Part of a small language model's weights: rotary positions, tied embeddings.
Each number is 128 + 24 x the weight over its row's rms, rounded and kept within 0 to 255. Layers, rows and columns count from 0. Numbers have three digits each. The size before them is the row's rms in percent of the matrix's.

# layer 2 MLP up, 1920x384, rms 0.18, rows 78-184, columns 320-383
108:164089106122145184119115115134120088114107107120134139128134107151095157084145084101080095108160112147117141176145120159136093138153146125128127162115124155128116127138111096129100145116126168
096:148133119141191117141161135130121105129143096140092106112071114114125152121130140111123154091125147171122086128163161112094110101109146142087104176100151081100142123147094076126156152134101145
105:160117168150131145144104118111091122140112143155112091135077114148142147146139131127124119130152195132135180117128152107149158136136119129102097148106151125146106113140114106135107102080103119
091:112118061151122113140133170063149101128118075102144111187136160165137139142117167141173135117127133128119129130133136150160078136133127129147146066112149079108154131172125133132135148117164130
100:126152115110105172103134133120119122102100188148151127133174141125163136139132114137121123130127111143163119083085191125149108141100094120173119112101125109117107109112095143141145102160091140
100:101142132135158137117130096140154104086112103132152069138159132099129171116155156115124132118130102123131150157164133097073138152122198141137120142193123127151106144141136094116136075123103152
102:111115105113157142133175062149142138151163127140094122097116089127108146147154134119109128124184124123131144116164121124133117131152099115094166143149117114135142119155103109126142147151129125
090:169175128152118129142144118106121128124173131148183143129080111154102136104103084146111112144095115094143138072122142134111164159118144131098149152130104099073113096120110136174104164118099155
095:121129108119129150103153122154146124108116137139148089131145115124107128122124129120142172152116130156124111169122125088103125164180150094130100135178115186154143129155088137067127140136155118
094:122118132124137114115108082139153145083121141166108162153162138126120135097145149125139123101141105116152127143098155110110116112141088130121090098143127113146133145143119140134161129092149122
095:181161131131150145130168152112126132136112130075115098146162159131101109094104134177100137204106096154137110119121143120156175136106135102142184126156122150131119147109105108104133157115143133
091:159126119121150158154116119115169139126149131118120105130096126102089139141126134114115154101145124106137158067133152148091144144143113150118123127120117132096099086154177171156120149180138113
102:135147144123127148132151129122135154121136154121111134135118132119149148166111135178130169138136135110096132081142108124139107127112161167140120137140131132130153114107143113130190145166149129
088:111120104102153139155144112113112149101109156144129102097106139148146112144119151128079106139115137155170093123114156146167114124102141129150130162100131129084100129112105180122147179115136157
108:126147129117117107144139090135128137131113149095116168129116120154141116131162166148095144127144117171134119128144122204129152089122132151099149127093107130154141134119185138136189145100082119
100:109123149137127179117119096117115168136141124109120098142116091119149138147057133171125093125147114107108092132157142137093117133140140088120146084132154141141135107143120125081136144124067131
096:148142122123176130138163142143149124111150139169152097148138109099117138091166160124178110160077114112123168119124093102118088094114141166135151103102146112132142133116112084151166108176115111
097:125167150145128122170146149113110155171113120105135120117117147068149134134121137135108142160135111211126141090123103132134149142114148170109170102134146105127107133123144139115160161121165163
092:087132137107143114151144111077128166132108133091120128097172171120125152161108144143103104126166154135151138098144122123144109132108124165134111102108128127150137112139092151124104125186111144
089:088138103120105094113137160083099154129136098107113123134107139146136090136093111152108099123106158109149109161142124106114118117128092134114134121115159130155127130095129159108136128091150106
104:157118207109172121126115163126099141105093118041151113121089118137107182123138108126140170131100127142140107086104184143143116136135143109139083167099158123166158119110120111121122174157092130
105:152110161146124116170107155097127135146134154108175113149142132152123079139176142110134106136142146155116110122157136128142116099150139150117070141084136136121086061138121122140059148136137144
104:110144152130102142138138132127143105117128141092147107178125111140133112072117107157136091102108128110130130101118108108134163099150138169087096129157175136088077128144111165109108074113143118
097:123108090163143146136116170143117130127156156115124151106134143101140143118102109174152129144166137066084153093090090085118156110091154121117133123165141086112125111148127109087163080113097083
096:145159157156117141131101098122114112138140146134145108156151145140136130108135139101095114097125135121130138123106117106144181084123148165165143172123099158169080147133126115173126154112107115
105:141129150111089117143131156158109171091146126119116092100150182145171155135121164090122124100094086199139153106141128152103138123131089112097151094133130083129129122138059088106084134154107133
101:135148091139130115119129100101111138122158100127144143133146127123086094123145119146146068106119087171132079116170083116134181165126103145151141123120128147103144160136131112125126142112094103
093:163099136124159111138123105124136085129127142082137094112126063152112153113161127149139132148121142181142125093105141155108117097150150171158132109168114112124162157098125110097112132144096128
110:134149111163095163130129121140160112108129109121163147164150159127107135125149103090127119126099149167130134125153144099143132107172142105127110149106110131131167123098141128135177105137139112
101:160094150204098123113167120126153127104119113129101137128109127109120169090133077132092146169113161141130103123147159107143103141088152130101117109158105116080094138136132179135103121134145155
102:124119124119079142131128144140161112103116132084098119125088090131140122141124114108143138127122103125120110079158105131131105146112124171142094113147137096117120151142129125123166128099106139
092:151119116135169147125086162130130142086124121183137129121165162147115131100118115098147148110191118118110129141108129162125150097099142155109158104102146152141154112096101107106155139145146141
096:132186134160130139136128146133125129143136124101113065099129134117103149110143134150127100125088164115113142124159105088132089129127156126145145142107123146089112163102114085120115104119110143
094:109141120118134195158114134080112096112101134106114125090134115134111143116122132117120118115144143128121126141123111118102160094082173124142133119107142118157149112140140123152152128140107144
096:113099107116196091110151131161095120137152087134122129145157140155137108095059138132104132099098106127081112114138158120149128119144109173095122142124133147119111068165133152153111144137156128
094:134103109152115161154120163111129084099134162152160124087094095141150150188098129094131116104105134164135118118128138154099098112112090121140168085070119116126124072093106090115119109149121113
099:123149148085129085144124145168169128172090127139150137096139147097140130135127115139128123139162140147123120172123142129140114161095083172118140167141117119085150107126107144154177145128133115
115:106124144193139089162160100128170110103129131137148135130173118150146149091125117137090091097105125127158089107120139149143118134116154127118128111141134127115154125137136120140129137151114153
105:140150152067085113107122133096107112077120107071070163140108054113122134108152143119131153131137086122144117172112137102128134148137111137138165152129166111113118127094175120056168129124117123
100:126081149138071088104138131114149135073143097113154137058144122175109162122099117097144081138133155139103086147126133141127138107121144131136158136152129172100126128114138159103109136143130138
106:129155061112123142118109145091126144106141134116123128133114139121146140114121120157130077138129127137145122176153125118187123162140132112139145128079116105090128157164129119108155106124124118
099:168118118079123124132124136092137151174134137134104143119101112129122091129155092154098136135131101153106104163148135108149142120126108143171145084152156140127165111125165170181156060123113116
094:149117179098166120111167133129131118103105129108111138135131140137101136129156164170078156113143170129140126125146127101132123150202114143119160107094097153107126168124124099115113140128108152
101:119157117122143148150135131166118136129159159150123126121155191099119145146124138164148102140137103125089160096120144121145115159124138141161115109106134099132128095097111123149135147143160145
102:162111095107195137142132123149150105136124121135113131107109088140155107140111163117160157107168157052108079117132108148101109145057153142150134130121142116126143134124170116112137114114108098
106:127153189117120138135086122137130135098127135100123142116097119137106116163096155135128111126143081174099116115093147129103075104129152174128120144140100161104117104144123119086132111092111155
099:083158125119137129171154132204109163101159136137099120149122099115134121116125109110120104126161106069127099111143127087132133154130153082132122097146168109103136147113156096119136120127164131
085:105143160124144088113123147149133137097183121187111114127089120093123114122141143143103135125141156103177094144096130140194128121136129112122152143114113111133049124114130135136106132155089086
095:116124082107133144151118112097096101121114098117132133118128145146140144101131099130118107150174130118133138156151152149085165173134137123105125108128149128151140143103102085132214150101136133
097:137098088135141087159146133106150081143126126133120123140133126140114046111150177129194141156130138160116092125122150151134146102130132152126134137123119091129143138132133134105112096100132097
097:124140090138120102119135116142100088119187130136182131144146092139093130150152127180133130144144136116146105108135155119137148123120150125100138127143166143152118117118146170122115108075101086
107:062128158132149100092155137149081164137080110147125136095100128140146160096179193113103129108163142120095100121128145105122110112106142104135124139108137178145076122143144138116178119125131110
105:133127105142127161112141155130135103139150117121149126132154130139106114084108159118130066134164109147113097142095128114071054126079132144131091142121141079141105124105108143130179105116099126
101:115111153129108135069089132131145166119156128145135178116081144175114132096113162113126140128085131132098115128105171121104123104103119136120148147150135082120081124137093120204118066109154106
104:154148113140118122154129140155100123143083127161133151141103126107112132134105150116085108120133143118127104141148112137129141119093169165126108119146189156131109161138160103134091135122175140
094:149168143157122109155114093163167147114139093130142166178171151107112164130146094115113110147132146076146125165113153149142093163097148141102136104138135104149129122078141100149141121088102109
098:121130161126136140112109129140133109173131164163123089131133109138127138105158159113144104125068120119108089083135172132135164082165110101138125099113120109121114135150113106131117098096134178
097:134133139120145155141142115134105130124094157127135099124134137153138114113114144150158129129093153137153109136097146144146112134156103131141133118164149112116114135149109163162103141097188091
095:142166154141136142143153124096115108153132103102104179136115140145119131097124133087108119131121149125132087110113111139148111115141131129159123117143140123161118141150128140120117140159123142
097:108191166115106121132127115122113093110108144144131115149120131133118114139170122126133110116133090150134148117143088141133084146151089114133146146141128157168112171102085124061137167112127162
093:116136132188141166131135124118170124143119130088143127150125118140133133134168086089111159174124124129157190106126103132122087114147154115139111154115124121163117143136147123138109149122125112
110:147138149128135135078119159175091095142095137106141118092178180162137122167145115092125080142141117079089097123128141099143118084123140137161129133099108119138148152107113121126090145158159100
092:110089121140089138126133169138151084124156135155103122139151139071164100121144117124133136115107091119123134149081094136126112142101161101107124094136157134118087128120152110134143147126116113
113:174152133144136161089114125156128116155107138101131107137180133102166162164154154132121090153164135104169096124153119102154127132110123141119131173088117108097131148129094138156154103109149112
094:098191136093148113127095120122097096142101121183121143125147135125158092126139138153149122085089123078108106152136135189112153113104145150102130144140100145096107128165125213124123183132126096
098:123164116160135138122148140117142154126119114164167138129129133088146173122162099160156137121114137142116133128148126120128102141167120137134128129129107170125142131111105071077132099117112119
101:146108097133124117114123103096144098108108120180132144154132112136102150136115156159133134093139170162132123109154141125152101115124157126143174124113090159105132145112109169112145159141099184
094:119073133135113156122128145108108111092147186155119104167128153126078169133148091110134142126126118123114172099107138127126124101103138111155089120138095142145166087139146133144116126136121148
102:119159158135142138091145114117138096135115114157141185114107167143123090163105110141109125107123122112140139113143132096144143140113152113105131093148138177098125114120149155111156093098100098
097:083133106145142152155152134107109129125111197118142140063134109135156164083148153097151128091157127131157133153105142108130139156138143116148145144131137121137116122140162139108163170136107143
109:089128157121106120102121089114121114145102133119095109169119104141134160102126132140071133100170169125135102134170160080155118119130139087141113150118129098125145120128111141160078122151114160
102:137139125143147103126115157129128132117109114095144109165154116063145142105159110093089112100127128132141120149148124145088135122128159183085119099184123127168135132157116137152131109150155124
091:136120110100133152133113141193164131156141146143143095130154125135092143179044152129110172131147121114139159113107086128163096109103119137108091167142153136148104130111130084136138124161166146
097:120117110171082104143147141129103109147137106155140107123112120121103105140148110137096150123145162100109065157100148138130130092132107139118153120159115141113119129084101109164129125115062096
095:141130115094142101154110078111097122097137177101154161123120115157113138133119165138123116152111142129144133152136115166101134104144146170161114128129120106103156120136126059138107137149097137
122:188128151150165115157143128131137138119138100136117164141153098125115160124137166119139135124128141132123107150122113126125115162163153120176103131164144108118085167121106112186084114108102117
098:089124104118130144155163141130133096142143148159121088124086166157106129105164121148120090141176114160140117143115115118143158121109133113128146118121103118121190160143145146121140154121109104
099:149095118136108173139147149127108131137110132142139133148142150124075155113127117158133138158111152167095152156107166066142158068074139121115148136132117132122131142097120135111119134127114168
106:127115152142086133168145089142131156156143083136142147083137119148129114111154119160138147089131099109134135120087178148109159133123113123100116100111148107110063120158117097144082117129187115
111:117105163105100156080140122116089119173152117100085102116147167137138140170165106149143141108098134127141151125123141140150112122110134077163150090141097096111149153137097080159126123140154098
093:117109101088144097109119087125120138124125103173108086119132132113138124142085136124150110112101100179131160104115150120197135126153183126138083115145119123111149127103112130148100149155167139
098:127130127099095189142139158055124124130105179127108151131125140119167137091079089107115100134113146112143092163119116116155096168133113086141073144110112154092119153135091131127125118158120123
111:101134120108143149125140134057110116163105060127138101088103128143137069151086164078124097085104120137127095101156081123124078106146138130120114076136105137123120109154105145093090088126165104
101:141130098116117153105138116136102113093119100107148099167115127110096130168110118110121111135096120144139151144146154126117123163093131127142104138122168147128158119143124127135108063073125126
103:104112167140130119106111157154121122178092149134161146155115130174133137141131098136135136102133154104170124126142133125163159136128167127145143158134132088126092165139114151134078146133148151
108:099156098112143147117145134111100159171102126090115130152127145127110158140145157153137105129133158096119143166138134149111115124126169111153156150106127133101108127156076086142099132152061154
102:153152091170108106121122112128110120097144140121141134128131159170147102095194129123120142130140130173108096118134149143099115123151127124139131114138147129134125119108081088163102117116141125
096:114142116130166072096128138128123114139105138128099118114163113157138101111131126096132103129153150192105116146154118106125152146120084120143160128142166163105144144147105139158145125104181141
099:129148105133125149122137121131136132173129099122079138071145154140099145162110108131133142126129079106136143144136143103110153162144111160143125121133127189109161102133176104052113115131171074
095:122121154105098198149151087153117142115099132079142125125118109110132136087125123127122142120150133114135115092128164124147133119183118121101167107106160115123110132158081126105150141197123122
106:103150148125148112147104157144128150085127093134139091171154135120125148125137178071149180094168104160109157099153150142117122137149104173159149134136106134108111111131162117071088128142125103
098:080144135147129086147162105129120116067102135147138141129130138150111132098148175125076108093123139099143138165171136170111111131095108155131085089190112103130136121131105104110144097129117115
099:149095148100119129122097156165147129136122114123145091106136139132138148097160127130127102153121145171117088149113162127103134133117144143080140109106122135117133143118133111168117164114139101
095:131128106142137143134120158108131161112137144115124143129117190137113136139137109114142108102103111123103115144094144147089125148103147112148124125115141103127129115136143113178150099158148132
100:131114091106130103121100134121117156132146107118106123123111123098196093111155113110138127125093110113146106169137167124134092125159152161113143151126121153132130120137130156144149120112128123
097:163152132143159123091142113136138142131149134143169135086132136134140144143120144117122098135112125142155106133164101132115155132138093124086119181109137072135146091130140145120143094140120104
099:140136134117106140102109102114141130130095114138087130168070147130122071152121138092133140152151153155161169150133110142136125150107149137159151093112105131130147143169121133162130138111138156
093:145140118161112152137145104080125142141137098100177148152100156140102153143111105135098092127113112106142148146098104125150118157123103111126172124174186138083128165086130108117142153089111148
105:098179166129165150124150130114114084097081111111138070147146129119124142122130055148149115144111120120126157130115075120131113114162099179115160143173112160141171126188136119153107157107134138
104:126099138136126167113140135144130130171157118122066171162140121157171104127136154127135135094081132140158096148117130118125118110139131080127126136140099064137137111117158175142119125132114146
092:148104143144115146115102140168122131131115120099092123123140155152110154094130107104101176109097140179099103119123125140120103154137146127104149123089138134130088169110156143143119147135132158
096:118132126144148103129133134140111101137146129131128115106109128114106117121119134165134102117168142136132143141150142115077150130144135174119150145119132128152110152096125163125115179136115157
094:079131098098105107138139168129164126131119152158156129118135110147108171115135120146092163171126118131135161133108091080109107105130102126117165111123127098131143066088133095121119125131105116
103:124095163141141120107102107091101129136090119088137146133107093085132093126112119119119116122108131128119139118152155094112103134138094085140109137106108149109147123146115138140153107089127138
098:128138169161116138107137137176152107137145176133140190126106137112096113163133129102142132130131164104127128102131131150065048101151123117066163117112109099116175122147144159135097125141136116
099:102135118154154166112123139130169118163118104111175121104088106155168132116131131143139144131115151148129148133140151104106113120120107120113117125111131148105118150136129160127116143151122102
109:070079114141104107147169115123137122139128124141108092123087108130128128088162137165092111133129154096168087153130111131166169098173150088139135113133142161118117091115171118130105141096139135
# layer 2 MLP down (transposed), 1920x384, rms 0.176, rows 78-184, columns 320-383
105:111121149120130098123128091115128111135131074161138122094154051112124114155131122140147150112124125126151094124105103126167166069154125074098108172151128157130116094143109099160137127144140150
102:179152141121133182147126142132123086124125111165131156150137085134110128095097127144156107110143080086145134155103147191133076120125115151117140149157123139129069111127126124147139105101095117
101:164117125170086094099123132170152121144105100138112096130080140163153137121135110089127177183122075137135086120121129142106100123122116167150125110095102147135152164107150119152129121169117122
096:045113147104095114108120131142161142139100096112123112172093148157099137111156144145169134114139118104093113112127107133122121097133144147132129123131141120110154092121140150101109106125179145
112:124085136140147155142177140137144131081099150112144093118089141132141143129097133138149110121084169150120123124133128139130130161115163091156159118126106155090124148122147140140145190132082108
102:110132103111167113125152121151125119120132120144152136122107124115161112127141104127149176131120173104112094100143152112100169085117136130088100087077099155113106147158138113122089138115125115
110:122117103137128146128120126111146129142150101135136081071122174155085118142097126133146144150108127107167130140157161128182156127155143106147091171129071130101090116100100139142152131075125117
095:083154132107084095115178114120141148122168132129113146135096117072152132151126134173149134124151147129124135136139143167120126134142119173109109102130120166098106139095144169153123068154115128
102:160154132119092138113116109141100079138126120117094118116138132051132092104139183096143143145172129150171148106156130137129083113130092113121115122144132115112177126141092131120082149135176108
098:179118140121092103142121146099093131118161102105095147101100092093168131115186096120141130127145152119107122121120128098107135106110086154114162109099119157146122147142117107182121110106122154
100:147095115107130186138075129113101116141136139137124148112135130149108127146154118119119150128137151147100124155106157126177121125117128100144138135093146119084128117099130158121140139088118102
090:115116137117108106079115127144087156132107103169165113131130127122141115138092086136172120110070145123057106165157115146095146163128156128154146151133117127113148121112117042087114166126131117
100:113144097140125074128110147156097127147133117150128126111135116129077150142102060118119144141152163163145113156129149114142080144130163120132138142153116072108129152129088196129140097163143122
098:092104147095150133148162072169139120114110137134102080076119124164166142125161145123153112146156155106134156101120107140105132169088118149157094124147110126154137101110147146143189144083141089
102:098120121112131101150141133120091134151123142111123160121114133172136168098148131149140133135123114174152132144117126142177179081136143156124150116100157116141104110118115164140135059156125121
099:107136114122105176115116173123118174156139165139123107121139123090108141141123091177149093135130165081182151157081155139122068085093151131134102106129134164143139107119119118143153109130144163
107:160159067121095128132109196105119092142071107129139124137093141157100123143147133121144113146114136126121122077112092113121101134114153130130111150138141155093108118126130128120083099124137122
108:101101103112147153108120130084126117147136147116095132144118116094107097127093111145152088160125113149132139137140082111123116125095057142138147149102103131147102119149118170129131156128096142
105:158142180154110150095114130084143119165132114120117137078099141119160112164099153107146093161110088084133190140149147159123095155132138131118097141117121143142164140150140107157099109143124123
095:150109127123087171122099140150156113182114122132143071133117105144137123145128110172102148115114125143138118115150107129168129107135137105106164155195131100115118101101079085124113111117132167
104:134139092136112135103133143122127163156109124127132169175108100163123126110140084176116115164116116119142142094143139129088069136115144103117137112102115108088121133122158130056111141142129105
093:093175139141105126123191124150074151144156167118137124137130136108134130136113133116178138137149151131115131133123142115143123155114123158141119113130178099114158115139163142130167130142158152
102:115146138128122139118134093152149120112149153077116155115135132107122102137108127125160091141128149085134151104145156165153162131103141118086164119117114132131103128124151140159141134172167105
094:109086142115134131078103138148125132124151181131119133130147102114122121117136142112156080154113142137140149137135186131163129134093148133151133143138114120125115096137135155119168142098115122
088:099149117164134125171120126146177085109120071088202116120100104145173138114124112125157124100106118101140124129113127096099129116124122096142106092142107142163144067120141124107145118149164155
101:146145132163123164095118158188135099090130141120133130096103143178098117104133139141152115103165104113120170132107132121157090113143117094141117118124153116124113098130135121135116138138061141
105:113137130119136121123177127136124141161114142108162110152095120111083123150148135089110118127168138106135114166152112109162139129125131177137143083096157109134149140124150099152099100115088150
091:153167123118095165128096118112165145068092113193145173154154098138155148106124141165152145107141100138158103143132103141139102117104149120131114143130133139113135095100180136163122105132190116
097:120119096157120160116127126131145159121101229098103127123163152149148128172153117113092119135149115104143080098116108144150148096076112171107153114122139161116146150126134168127158158120145133
105:168154108106137111097152176127153126134110138127120140115130105132115102131102114091140192147129150083131107153142103129139094143135166127140138147133097109114091116125123156161135195114105137
106:103107188095123136131139102128128141131102084134124155136145121136146155123144113156108108119124082147180123132130092132132146132162163085165098134154116092154089191130130112152151134119166102
097:133130111120083143072077126136128114112072189122145130122121143126124082138156180103166089077142143133114152128109133127158149101129159094113115132137128135139115127112134103126099089124158131
106:146090128126170122150093165130078150193093107115138104105154135086156148137085136165124137088117123128100135137145089161111158106158132136151116162126123147101107127137128122085146149134107092
083:106102125108099154092165104110121142147109149138099126169089118109128107093146127151135144111137148107126139123128108133134148113175117115149125121105126110093193148135128120114102103112139154
096:134102132136091186089123112150105098103115136173134107114118174205087138150132155115103165125130140096147153113086110127140130145154143139100133144177143141115065126089103133054109151119117118
103:176122121101115164114133128128128150115122109139095151107114076131128134105125131096127163137123106160118151133113149117105131110118113141145100092109139109100193116141087125158129146164146116
097:149151116124104145093107088160077096108161105127126113169135123169174080119118094136145142100153125089106088103117137130085157159095184089099137145121125149119117123155112150123103096126134150
103:136115147099091114155147153117107126104104172201162146161139110111122147130141143151131148108110121107081134170138117143161201099119143128159097096130136169113150093102131093111137146125159093
097:103154174080085161122158190094135179141122142088137154183100111108129161124168147113147110080092132159174140144156143120150126145111121149128122171146134099130104105154121135122151110142137134
098:102118142124145147170135107174181141149122122080150115154153150116174130144161123142112181138140094126116126103120092099083139112126127075107112132121128156122133138159088129154156133109151134
097:138136131125139110105127118115168142150159176157153090109148096150106136105132163122112152164160135125193104154095102128205099147145135165086154112125144108114140108123141067150144140134093119
100:107132141115121146133150104098151143133103123121120142101097123101163123094106127149153128093117141121109127125109095155105133138136144111123159116150165135134132126087180112114141079132178159
089:160134100131117134126071116120114123111135123109120086136126115137127100174113126095197119158149149147094133110115129134148094135117138091143115110124137150166073108139129146126144127126152126
098:115188098143119062166165100160106137093118091089136147164109100137098161135117117139111141122126154141153088116148130099108132075143097152151126130122153106108159117132145087168086111113152108
096:153146104134116172155118141136125110138071161112068097101096127083144148155127053152087123119125121097091100106117138101118138121156122123111108132114116146108114140104148162124119140118156128
098:115135122146171111142140101123138121167105153092124132117143138109080144218145088149128133107137137123130128157148132120096125139106130164118117124136115128136128119167133112161132114100141150
094:128161128107144120118101084157096213108141112128121095154151098105107090107121132165110136142114117108122102155120123147096132140164122107175122211101143174127083138091145120133150115146087120
104:085126091142113159174101125115114145152160155117119113123146118138127135105114132202141075102148111085130129128133120116154112122119137115111143133136171136102096119145151093125157152173142105
095:124143126087096125101191131117110130138141106120123113160139130109099104144123136097122149134167107096114133136104171169117110137135079116129144089111096123157153107078137110132131101128137114
106:137108093119091146108115084160122120145126114163129105139141140110124145098161163138159139098094159115105137101114102098103117128115110127108131139092098147144149120132152095122176159082109134
097:169161173141123138154168147093149139060141146126140116116119136130128153098123138100132082152111108110107103173134098123079131152129119141060145115110134099170138136132133139129174133098153133
108:077133175079163079132124132107162150112069144155120116111153151153134137135139182135126098126195132142137106159159142143139160120114153152142094138117136132122087117103108116141130116118115080
112:174141111148162120130125193156125110128112146118137160102173127102096122093128101102147132143153096112177118124136126119121102141090113151130125140162123112127173234128079171143162110130126132
098:100137169126130129137096129119107122159167125103136133133107123114111112111134121147121115153152112173157139119066161129126104147056115121140110134113129168137095133114137141088095121124135104
099:138128137107129095131104101119127106113144102150114167182109125102105155147096139145122157110109159130162153143136144148146109130165133139151120145139122139152104145127088118138147146142126163
099:130114148161152113145127100148114116121098103129128136170155094088133157111115068109138096118184152140101134106127112124141115162105137122143119130129180097114167098110127153158078095144106102
076:113103102143111131097132126121098145110158170120127152120125112147134125091105103128180116114143116142110103142133106109146115134116133118143111165146131141119084139104112108141103108132130081
095:130140105109143098140097112091118145135148113117120113110086147121114082137096117141064153134097148129110153096170159147147122133117153119118143120093112120168112125108089174131140195191114119
101:152146125170095123106125104130160161092147109154149109094114109143160139143156150106142118110088117151098126145114125131107108145180148050123122085073144120132139135082130136098137158128116122
109:149154072181081145172114132108118186166155157157139118190176139110132102142149129108157173129107120116113110145137083147134150131076126107155086132131189149139175150144100105106168162118130159
094:134169128110162089117115107108137084154104163104142133117134118137105187124129101137149112096114146114112101093108138128179147173122111123123115156146127118143091110094138157132137119162127138
101:124111113107110120129102127135154100136139122101094116110135158155129138139123115117165147135144098119133138113116110105151108153143113122070140129139148126142082071131126165118126127110160140
094:128145146115127132140083128136085159133105131136124096127118138095175132169111107079155135115126119092143146147156144146156103173131109195142109153141111110149079097130089150161098112083107099
094:111129107127103158154129111120092180139141162124115135141096141123142118164134069082100096110116188113123106133126125153168131090133158160134136118119125114081171104123160087114126136107120106
098:110144162160110157148141124137125130118117132133114132148135126106128135115107105109157091142157169148143152109154106103135180112124160154177142150145124146082123115090122127120112125132111105
096:132101192134140144078080136101100150108147122108143097145086097119097109092118140124086101134148130107123168140118129116130144083124166130138112158127121122145081109152161147126096108166161142
095:142113146163128141154128124159156119137119142127124116109119148145111150101130159077126132138163128116134107127080200126164122112110138126133135112129147123166111152154156040102104135089175103
099:138141088106132119127120095100184091163155113100119155148112094128154146131138139119096152081133087160167118124124127147102124118150142148133123129152090157102109143091083124091138133169100102
100:107152113137108119154130128132166164131136135079136119107139084128127149151125101121120085113119136148130142129153133091118132147153141123110130137139124160160144109128115098148136133124090105
101:119150119091144115130156095122144159166119127067135150096146187114115112098150110107071138127173124146088148132105159160086153123105086155162116099134128132106133123175168087122139149147099120
108:136122137107118111121104129107127169146116121164084113108144145099172064094095139106126110126180146129105151092148104110140140115109133145128143104113164107099138133147142076143106127139108165
103:124093091129107119119126092119123136175112138160108069115136097123118129114102076137123122150094147135112094145134140134148157163157136113160133120138103146130145114143140115155158123103133110
094:125130149098109134090100158119131149110146128164122111152145140112115146154112110118140148099121143157134126120106141135165201078143129143109113121127121141111097093118089086123119146210128125
107:064146170143103143144127110146121150102135105117147114155107088103090155114120155130122131173121127110116143132146081156137151145063120132123128131139145113093161135123152112125119120140139101
096:092066152105142127118151127138144105134134145151151122145118117121131141118104120147154140110147140132139158113126119160111161173143151121110140155136117129107165154130107130157155122066107128
090:118126123155110158125073161113133164159122103091194088116136157129131148158137130123133129142095099122107133165148145089117141097092122107087135162123129139115103125155122112100130098166142128
104:124105098130099124132126156126156152081119111133178080146087133075118138104140116152116126079118069120140119166132113125102132122100127135106170119120128128137107126127197110089113149115138101
103:100116125145098109100130150115116179134133131115132141116137105104110151113160101163106114142156140123122135147146124112124113132166136138088151094107137095091135117096097163145092129141123135
098:118131132115105164168142175126123176081145206120142111109122118127114116130151103149144104120102113171138134106125124142147131071122152116148097122149169118105110137117182105138131145091145135
109:124152107157127109140087080124095141095145105131110130121145141119156170148147115126150115130193104118126102127132136153109117151124098153112129115134155097127149124143121115167120163128163145
096:121056127145115140130093112103144120112154156184095101146155105148152100170125120148139115122096108101126064136150127080115102129125158099112100146120110142124144109158131161185148144069118134
100:142139131138146129103150162148102098106152129161108182117147129138161121160163110152156133115188135150098055102112101135145079162119081108143089159145101150130088100126166136137068125092098169
095:116109112124108136120115104130092152109146170137118145119140105134089145112126109127154121099106141143156184104191106112120141119114170056100087111125159140145144118145131149102124115086136102
102:119116096110136107142139140118153107087104116165155068136131121140105122140132151125109094121134123146128145139122126093148133165109140138163123121104115129119151129147140150134150136106120126
098:093097116148116177147152215131103113102182100135169118109128097119129126130125082126170142170082126125132133102141158143123130128121159112144178146141087151154105126118121136134111153119126142
106:128163149138147131121128101095134142183121122067091121119134128163125116117129119179120166142132137117130116160153131115117127114159103139136168131111107109096114089144158155165094140136083136
098:095102132104125105158148146144125124128127152120153091128132131129138185147111132117153120104101110123167134124148137138126109150150089128139166192144113101143145094107086102155153125121109143
099:070123127108142134078090146164155149122137159121136180140159129140104099132099093139093112143105158075118116112126121123133124116136139072117094151112113135126115151128095112135132130123116124
089:117108109120145124124123099125112171118175170104110118108096139116117107147137185145122097142121108094083147069134068153146107132182115096118117137113106107143108179146125109099121169118138127
102:102167123149145156142136081122142145108127132146163128095104108098116147145162139103151147132159073090120095145148134118112154109148080093136123106104143116099140163134164108162127112123113137
098:125143110126103127137101137138128135115167102125129101142121154090119183151133154115165132114102123105111153161145134132129159152155112122138091166171116118120101084120145138113127117120138110
101:111123119132143096133130112091129094124131144121090134102098111130097142158079155094125095105135113136121088137144075109117111157189127163157167137133159151127180116166137127118135129102149134
101:117150117163121112113138124099143126145102115106133118148135144125164097152133143111146119127110155139145158152121135144129145121140092145187144112134106180137149119121132141137129162121108123
102:135137136159116101109091121130108139108085123159174131106129174115123120142130122106109166119117141205100176106141120103146085122123120160115158122117130100115139141128111110134098127162133143
094:164132166131118124151095150142147123149109124148149167094109135160112134147116161146136107166139145110162152119085178134169129115079156120152124118155135144110121137136134114132111121175129119
101:109084120145106138157103183141112127129093138100142143118145143155132113136095120124122122122127148104141109122110121136142134121128123134105142103143090139168134131104167145121163133159123094
104:112147107076132148091144145115134144132128156139130169115096090115094078106160160089103146132118087135122107099084141146138179164114115104147104145110126145109146138142145143103145147138104106
099:154123122114096150138154098140151144101098125076142117142112128129111149073119104142123119130126139133137136123094117098151159165118123084129140153131148142152149145121158086131097095144134125
092:091143134139122181117105135128118164121134154109147145128073135156155155135124127136155148135147139099137138140182151144119143111166165112124123157095113172116082137151129145117144152154180106
107:134131148113170086127111143131148156174101169153156111094148137164135156143127122106133120113147113118117096113123118166127131140116064151118122140126151087105155116158121111108107112117154140
095:143131086160148129158085107097158109133107066122146124143101127155140115102109126123166125161106135109090112124144148145155171143142165142150104146108098175125157162124131103130134140115108136
098:105116129160105158107100155147139166160122119160104134106159114109121139128147122170115153157101157127134058140098145130122140149106137112113097159112153141143150135126154107152109145120115144
094:171160129087121137117097085148117149146066143117143149113115101081152138155124103147168132133155113140170099110089137095152129127136143168157114136151132117104128108157099159158118081108137151
100:104094170103095145154145135088134155181109187095096116130135142095097133106097155095112138163122146148120123106118148113133117125112108132162112153121144122115100112147085135155148091123150118
100:123095142134168148098131157157096138134106129134142174146122125106113133095096125144147098147128129107133143107147159155125116124109125113140139145118113130123138153112117137147090151140087138
102:121096135110119156078135113096096122105128158177131119119087121118143156104101112186157150143121157137131143121101138121143123141146147150097084146117099143122151135122099136098151126075096152
096:148129127111155164135109131128129128107145131147149165152174137100132126150120105110122149169147093164146180103127125122110083162115158178135150108097135139152185122105083135146159117173135125